Weights of a small transformer language model.
Size: 11 layers, width 320, MLP 1280 GELU.
Architecture: LayerNorm before each block, learned positions, no biases in attention or MLP, tied embeddings.
Each number is 128 + 24 x the weight over its row's rms, rounded and kept within 0 to 255. Layers, rows and columns count from 0. The size above them is the row's rms in percent of the matrix's.

# layer 7 attention query, 320x320, rms 0.0507, rows 196-215, columns 160-239
size [ 86  95  93  93  88  92  89  92  75  92  92  90  96  90  90  86  92  92 102  94]
[[136 142 142 116 129 147 155 159 108 107 127 137 133 132 112 115 136 135 125 128 106 112 153 144 154 122 114 122 112 118 129 135  73 107 116 129 101 160  91 126  87 118 137 157 126 167 134 110 124 120 137 115 131 104 109 124 115 105  84 108 113 119 124 142 119  83 120 118 111  99 123 122 131 131 121 151 128 111 164 135]
 [143  88 158 104 148 116 148 126 160 172 101 157 151 122 155  85 132 137 147 137 129 166 119 154 141 106  98 168 164 127 135 156 138 179 116 129 116 151 108 135 147 133 125 105 126 150 144 138 121 123  77  91 114 157 143 136 145 144 135 106 128 144 138 136 139 113 142 120 134 165 146 104  81 161  78 142 129 143 140 125]
 [ 81 147 128  88 147  84 152 135  92 114 106 123  88 105 127 155 122 151 122 113 136 123 155 107 118  85 152 150 161 154 120 121 102 102  97 100  88 145 131 139 114 110 110 145 132 141 129 122 112 127 124 103 186 142 163 104 125 177 106  92 147 160 105 119 131 135 169 164 163 120 101 166 148 128 146 101 190 116 125 155]
 [140 116 132 146 133 123 149 129 132 100 159 116 158 102  86 147 128 109 116  96 102 142 173 127 161 164 184 156 146 152 113 118  93 132  78 137 117  91 169 128 103  89 150 135 180  81 146  58 133 154 144  97 161 152 134 110 168 154  72 131  93 142 152 111 144 119 160 143 124 153 128  81 147 141 124  86 165 121 129 117]
 [130 108 107 132 140 116 102 139 146 145 122 109 194 114 116  95 101 140 143 144 111 138 104 158 139  72 126 150 131 158 159 150 104 132  94 122 103 116 166 113 165 109 175 113 114 166 164 132  59 138 116 106 143 118 107  50 115 146 138 121 102 150  95 114 117 135 174 135 101  98 169 128 147 118 113 111 135 154 143 136]
 [137 102 105 104 132 124  93  90 128 154 155 109 116 123 157 134 156 141 131 115  92 118 150 117 148 120 141 132 144 125 153 125 145 127 196 123 115 154 136  90 110 108 144 143 111 160 171 155 157 121 125 132 122 141 124  97 128 144 158 159 132 111 100 153 115 162 116 119 144 127 122 100 125 142 129 165 122 109 110 120]
 [117 140 125 107 152 106 108 113 116 129 131 106 123  87 108 108 118 106 153 136  78 138 114 127 151 100 131 114 102 142 145 109 140 132 114 200 118 166 125 154 148 118 124 125 139 101 149 123 186 156 150 103 137 181 147 195 137 130 124 184  66 137 164 169 141 133 123 143 148 107 115 112 107 127 137 128 134 105 136  88]
 [ 98 109 106 149 170 109 142  85 103 137 130 100 144 144 107 129 129 132 194 132 166 116 125  74  92  97 111 137 144  99 154 113 145 123 134 138 106 109 144 135 156 101 134 155 128 118 138 130 111 112 140 141 151 115 195  98  81 168 161  98 145 129 124 122 142 124 124 151 140 126 128 145  81 105 100 117 150 141 144 153]
 [154  91  58 115 120 112 109 117 138 128 143 132  66 111 130  92 110 127  88  93 148 110 171 135 105 155 112 107 135  82 136 132 142 106 115 126 125 102 125 104 120 121 156 114 144 133 148 163 161  89 135 126 158 147 161 160 138 138 159 128 123 173 179 130 126 116 116 151 141 109  95 151 102 136 123 129 127 100 147 133]
 [157 128  79 138 120 129 129 145 162 120 128 114 149 126 144 155 162 151 124 130 150  75 157  83 176 148 145 165 144 100 100 117 116 110 128 144 132  82 123  87 125  84 138 125 150 113 151 109 127  82 134 138 124  89 176  83 138 153  91 123 128 137 174 103 142 148 114 168 101 106 118 162 154 116 143 113 104 153 157 124]
 [142 110 128 111 133 120 131 108 103 131 121 127 140 134 141 160 168  87 127 123 137 128 117 164 124 148 160 139 165 111 130 132 132  94 156 133 120 131 124 104 110 132 130 145 111  92 105 130 117 114  99 152 125 143 110 106 140 119  98  88 128 103 135 152 151 122 100  92 135  96 134 129 120 118 104 125 142 168 172  86]
 [ 91  97  94 144 130 126 115  93 119 168 121 128 134 114 134 163 104 101 166 100 126 150 123 126 133 126 102 112 111 121  94 119 145 134 142 137 136 174 120 133 124  92 108 129 123 122 147 143 129  80  89 118 159 153 149 192 133 119 117 139 141 110  93 134 132 153 171 115 161 120 109 109 106 124 113 137 124 154 121  85]
 [127 153 118 114 152 139 141 116 116  96 119 176 123 119 135 112 138  75 139  90 102 145 136 193 123 104 139 106 136 153 138 104 133 124 128 161 102 159  96 139 119 145 120 104 148 113 121 134 127 112 154  97 141 145 115 128 142 116 106 107 110 117 145 139 137 108 134 112  91 152 124 101 119 136 164  91 128  84 114 135]
 [125 124 119 145 153 116 114  98 103 177 181 122 133 115 150 111 133  92  73 138  78 120 120 137 111 106 115 134 131 116 117 173 119 104 154 152 108  99  93 120 136 152 150 143 146 159 112 147 154 124 152 130 137  98  85 145 110 189 135 177 166 140 115 143 146 145 148 152 165 142 105 116 139 109 142 104 130 112 120 134]
 [107 147 112 151 136 128 150 150 150 118 126 147  89 153 103  67 129 102 124 158  73 161  87 127 117 151 126 157 112 139 136 165 143 106 118 112 130 116 128 147 123 143 102  83 106  98 138 163 106  96 163 147  86 114 113 126 122 119 120 132 144 123 173 132 147 112 107  94 119 141 123 150 151 126 122  87 116 134 154 100]
 [105 146 142 159 120 111 129  98 122 121 118 160 107 147 153 112  99  86 123 169 159 137 164 142 132 151 111 106 115 112 163 124 131  88 146 108 128 133 111 101 144 133 109 155  92 120 110 125 161 154 119 149  88 112  86 133 128 116 135 119  74 157 104 137 122 172 127 121  89 128 118 138 121 157 111 143 171 132 107 136]
 [125 103 133 156 160 125 130 173 131  99 136 164 178 105  88 142 120  85 165 153 117 121 105 147  61 159 101  88 106 135 131  96 107 151 133 114 105 117  92 180 118 170 116 111 101 106 146 116 101 127  99 143 128 129 111 150 137 108 144 111 119 110 128 163 113 116 144 148 101 123 139 113 168 169 169 145 101 141 156 122]
 [124 123 121 157 180 103 119 127 119 170 182 109 105 129 123 135 123  90 103 110  94  90 157 141 136 102 164 120 143 125 137 123 134 147 138 132 145 124 100  79 106 134 135 148 152 112 139 132 151 112 123 128 158 105 180 165 104 166 104 111 140 122 136 132 145  94 106 145 103 120 134  58 114 108 113 104 142 109 186 111]
 [115 123 149 152 149 135 118 160 130 183 146 134  83  81 124 139 138 109  87 138 135  97 129 159 145 139 107  95 157  96 104 161 144 129 150 156 149 165 120 151 128 125 151 126 125 143  98 132 155 104 120 168 137  73 192 114 105 115 167 165 146  92 125 146 139  91  97 151 161 121 153 111 122  70 163 137 125  91 112 133]
 [110 133 107 129  92 135  98 117 118 141 140 171 130  81 115  76 153 113 149 147  79 114 112 178 114 118  88 120 106 107 139 137  93  84 115 132 148 101 139 133 127 138 137 117 123 164 160 136 135 137  88  92 124 109 139 194 150 134 118 112 156 130  89 151 122 130  80 113 128 127 139 115 143 100 122  97 113 156 113 130]]
# layer 7 attention key, 320x320, rms 0.05, rows 196-215, columns 160-239
size [ 96 102  93 101  93  92  94  93  80  93  99  97  95  95  93  96  97  95 104  98]
[[ 80 105 123 136 148 118  89 110  93 135 113 142 108 111 135 132 119 135  98 126 130  85 151 119 164  95 155  99 132 136  83 123 109 124 100 131 127 109 165 114  93 150 141 141 120 135 108 121 130  96  96 142  93 140 174 144 132  94  88 129 105 136 152 166 150 125 138  86 152 123 138 174 103 132 181 125 102 119 109 128]
 [ 99 149 147 129 133 184 121 103 125  81 146 156  62 141  85 107 113 134 178  94 135 167 134 148 150 117 118 185 120  80 144 130 126  92 127  95 133 163 142 127  82 105 130  98 149 108 102 108 128 148  96 121 138 131 100 132 112 139 115 135 134 135 177 126 126 135 125 131 136 132 104 114 115  96 122 149 137 150 130 112]
 [123  94  73 115 110 147 123 174  97 148 139 110 123 189 129 106 123 135 142 124 121 127 114  93 131 127 169 159  89 154 135 133 133 128 153 102 101  98 166 121 164 135 104  91  77 137 115 155 133 114 170 119 101 112 102 134 128 146 173 103 104 121 116 127 108 138 118 149  98 122 172 115 156 153 148 103 200 162  97 116]
 [117 103 130 171 132  89 134 136 110 151 150 118 146 137  87 129 133 137 137 133 152 106 152 104 168 130 165 154 153 118 148 138 135 109 147 136 137 114 123 111 130  95 120 134  88 134 126 136 138 127 132 191 128 134 101 126 121 119 137 115 176 110 133 121 100 121 125 142 123 128 109 115 128 131 104 125 131 143 134 143]
 [130 115 147 152 145  96  97 154 154 137 127 161 110 165 114 128 134 137  84 136  96 164 147 131  98 158  86 119 144 120 114 149 112 130 150 110 117 140 167  93  75  73 109 131 113 146 104 130 106 145 132 113 117 126 117  87  72 159  91 105 126 119 111 167 136 134 153 176 131 141  98 114  74 119 112 127 139 129 111 159]
 [102 146 127 102 116 158 112 147 167 147 182 170 118 105 116  89 171 120 129 139 123 152 121 151 151  92 115 121  98 121 151 150 148 144 109 101 137 146 100 119 100 113 150 125 112 109 120 116 110 115 136  83 157 133 159 109 168 128 146 167 150 129 110 135 121 170  94 111 110 148 109 123  79 143 122  83  91 123 121 105]
 [164 154 137  96 147 179 148 137 103 103 120 112 102  71  98 146 112 152 153 133 143 119 124 152 129 145 123 125 140 144 175 110 131 147  90 148 155 134 126 168 156 130  90 105 152 113 129  89 144 151 117 128 118 148 121 190 129  94 107 145 154 174 144 106 116 118 130 126 147 132 133 152 136 100  87 110 148  72 126 123]
 [127 135  85 108 104 127 104 133  76 107 163 125 116 131 169 137 126 123 106 140 123 146  93 106 121 103 133 120 119 132 137 109 128 149 112 100 127 129 176 119 128 100 161 115 146 120 131 126 107 167 101 132 129 134 136 104  85 180 110 107 156 152 106  79 176 150 118 142 124 129 131 129 136 112 141  66 117 137 149  89]
 [137 139 117 113  86 111 130 138 119  98  68 135  96 105 158 135 111 138 100 164 110 108 172 139 103  76  66 141 136 128 117 142 163  88 150  92 134 176 145 144 144 153 133 144 123 156 136 153 128 131  81 115  94 108  83 156 102 148 111 157 170 151  90 159 139 128  79 130 141 111 120 160 119 141 141 104 124 108 152 172]
 [143 104 115 121  95  86 103 135 133 150 135 112 160 183  93 183 147  86 113 146 121 120 128 102 185 119 136 148 135  92 142 145 109  92 127 115 100 113 162 118 117 123 118 130 139 100 128 168 130 109 145 202 123 136 105 110 129 169 115  83 132 120 136 139 121 140 122 125 112 103 129 137 146 119 122  89 158 161 146 151]
 [133 132 119 110 130  69 123 147 127 104 123 113 126 156 203 132 131 144  97 127  67 133 102  95 124 125  88 115 113  93 126 129 122 123 133 161  98 164 143 149 163 138 155  80 142 145 157 160  97 122  85 124 118 151 162 134 154 144 116 140 108 112 128 101 194  99 127 109  90 110 119 180 107  76 114  82 101 103 147 134]
 [104 128 126 108 120 175 108 134  95  91 163  97 104 178 116 113 127 150 150 136 128 170 126 139 134  90 116 171 130  62 170 147 121 101 108 128  90 140  89 137 112 105  89  78 140 123 135 145 140 166 127 121 154 140 100 116 132 158 145 132 114 117 132 144 100 115 106 148 129 136 126 135 133 138 101 119 167 130  97  97]
 [ 99 143  80 116 113 158 137  89 147 127 144 160 129 120  85  97 123 140 162  95 152 182 108 172 133 113 178 146 135 164 152  76 110 151  85 139 119 127 118  97 148 124  92 100 152 104 152 132 137 123 105 140 119 109 153 124 109  81 127 156 122 142 180  92 132 170 107 109  86 119 129 121  96 135 107 141 125 137 117  96]
 [129 134  80 175 147 123 100 134 122 135 165 118 147 127 141 133 112  85 112 149 105 102 137 128  66 146  91 108 148  82 149 119 147 121 126 109 102 167 163 116 155 168  88 138 102 106 124 108 131 156 176 124 150  93 112 175 128 128 154 135 100 122  99 157 127 111 160 129  88 123 133 118 132  89 150 119 154 111  94 145]
 [122 162 133 111 109 152 162 132 133 128 137 159 146 157 134 131 104  77 165  70  77 156  74  90 126 164 144 139 123 139 108 107 136 130 135 155 139 101 138 139 147 142  91 163 156 113 117  94 102 115 183 135 139 149 163 101  90 132 133 122 121 128 138  95 128 108 188  94 170 151 158 129 139 117 122 158 163 140  85 156]
 [154 115 129 114 130  98 126 116 119 115 103 104 127 130 144 120 138 128 107 138 102 139 180 121 133 130 120 112 155 162 113 101 138 130 153 122 140  84 115 139 148 179 113  93 116 135 115 182 158 103 139 122 111 130 104 129 135 129 106 147 131 147 128  84 166 149 118 140 140 104 121  95 110 134 131 179 128 118 128 133]
 [109 130 137 111 170 109  92  95 125 143 113 143 123 108 140 157 151 112 117 124 144 103 151  87 128 124 149 153 159 151  81 128 107 156 125 138 141 102 149 150 130 126 103 142 144 121 139 151 129 148 146 145 110 131 138 133 124 116 129 144 131 124 148 162 101 120 103 127 160 152 170 118 141 154 158 145  81 163 152 122]
 [136 151 150 148 112 129 127 161 106 137 165 139 145 116 134 158  92 142 121 146 122 135 118 123 124 116 129 117 117 128 100 118 134 132  92 154 129 143 130 132 116 157  97 130 177 104 143  90 142 130 128 157 122 139 141 128 114 127 135 152 115  98 125 108 115 150 113 110 129 150 141 157 114 114 127 138  58 164 133 133]
 [ 94 145 144 150 130 192 142 145  88 139 139 137 108 114 118 156 101 130 125 152  94 104  95 128 148 158  88 157 133 105 115 110 145 112 138 125 132 140 159 130 151 113 142 112 172 143 125 104 129 157  99 150 128  76 127  99 104 163 134 136 118 136  88 178 133 142 114 134 155 107 119 179 112  83 154 102 102 111 171 138]
 [101 104  97 119 101 105 117 122 108 146 132 173 116  97 144 124 133 137 106 131 109 109 122 135  89 103 170 119 162 144  76  88 125 166 112 111 151 166 150 141 108 113 145 160  98 147 146 119 127 136 112 131  94 117 168 177 126 132  67 146 147 127 146 116 149 127 110  96 142 136 151 130 117  89 151 128 123 139  81 154]]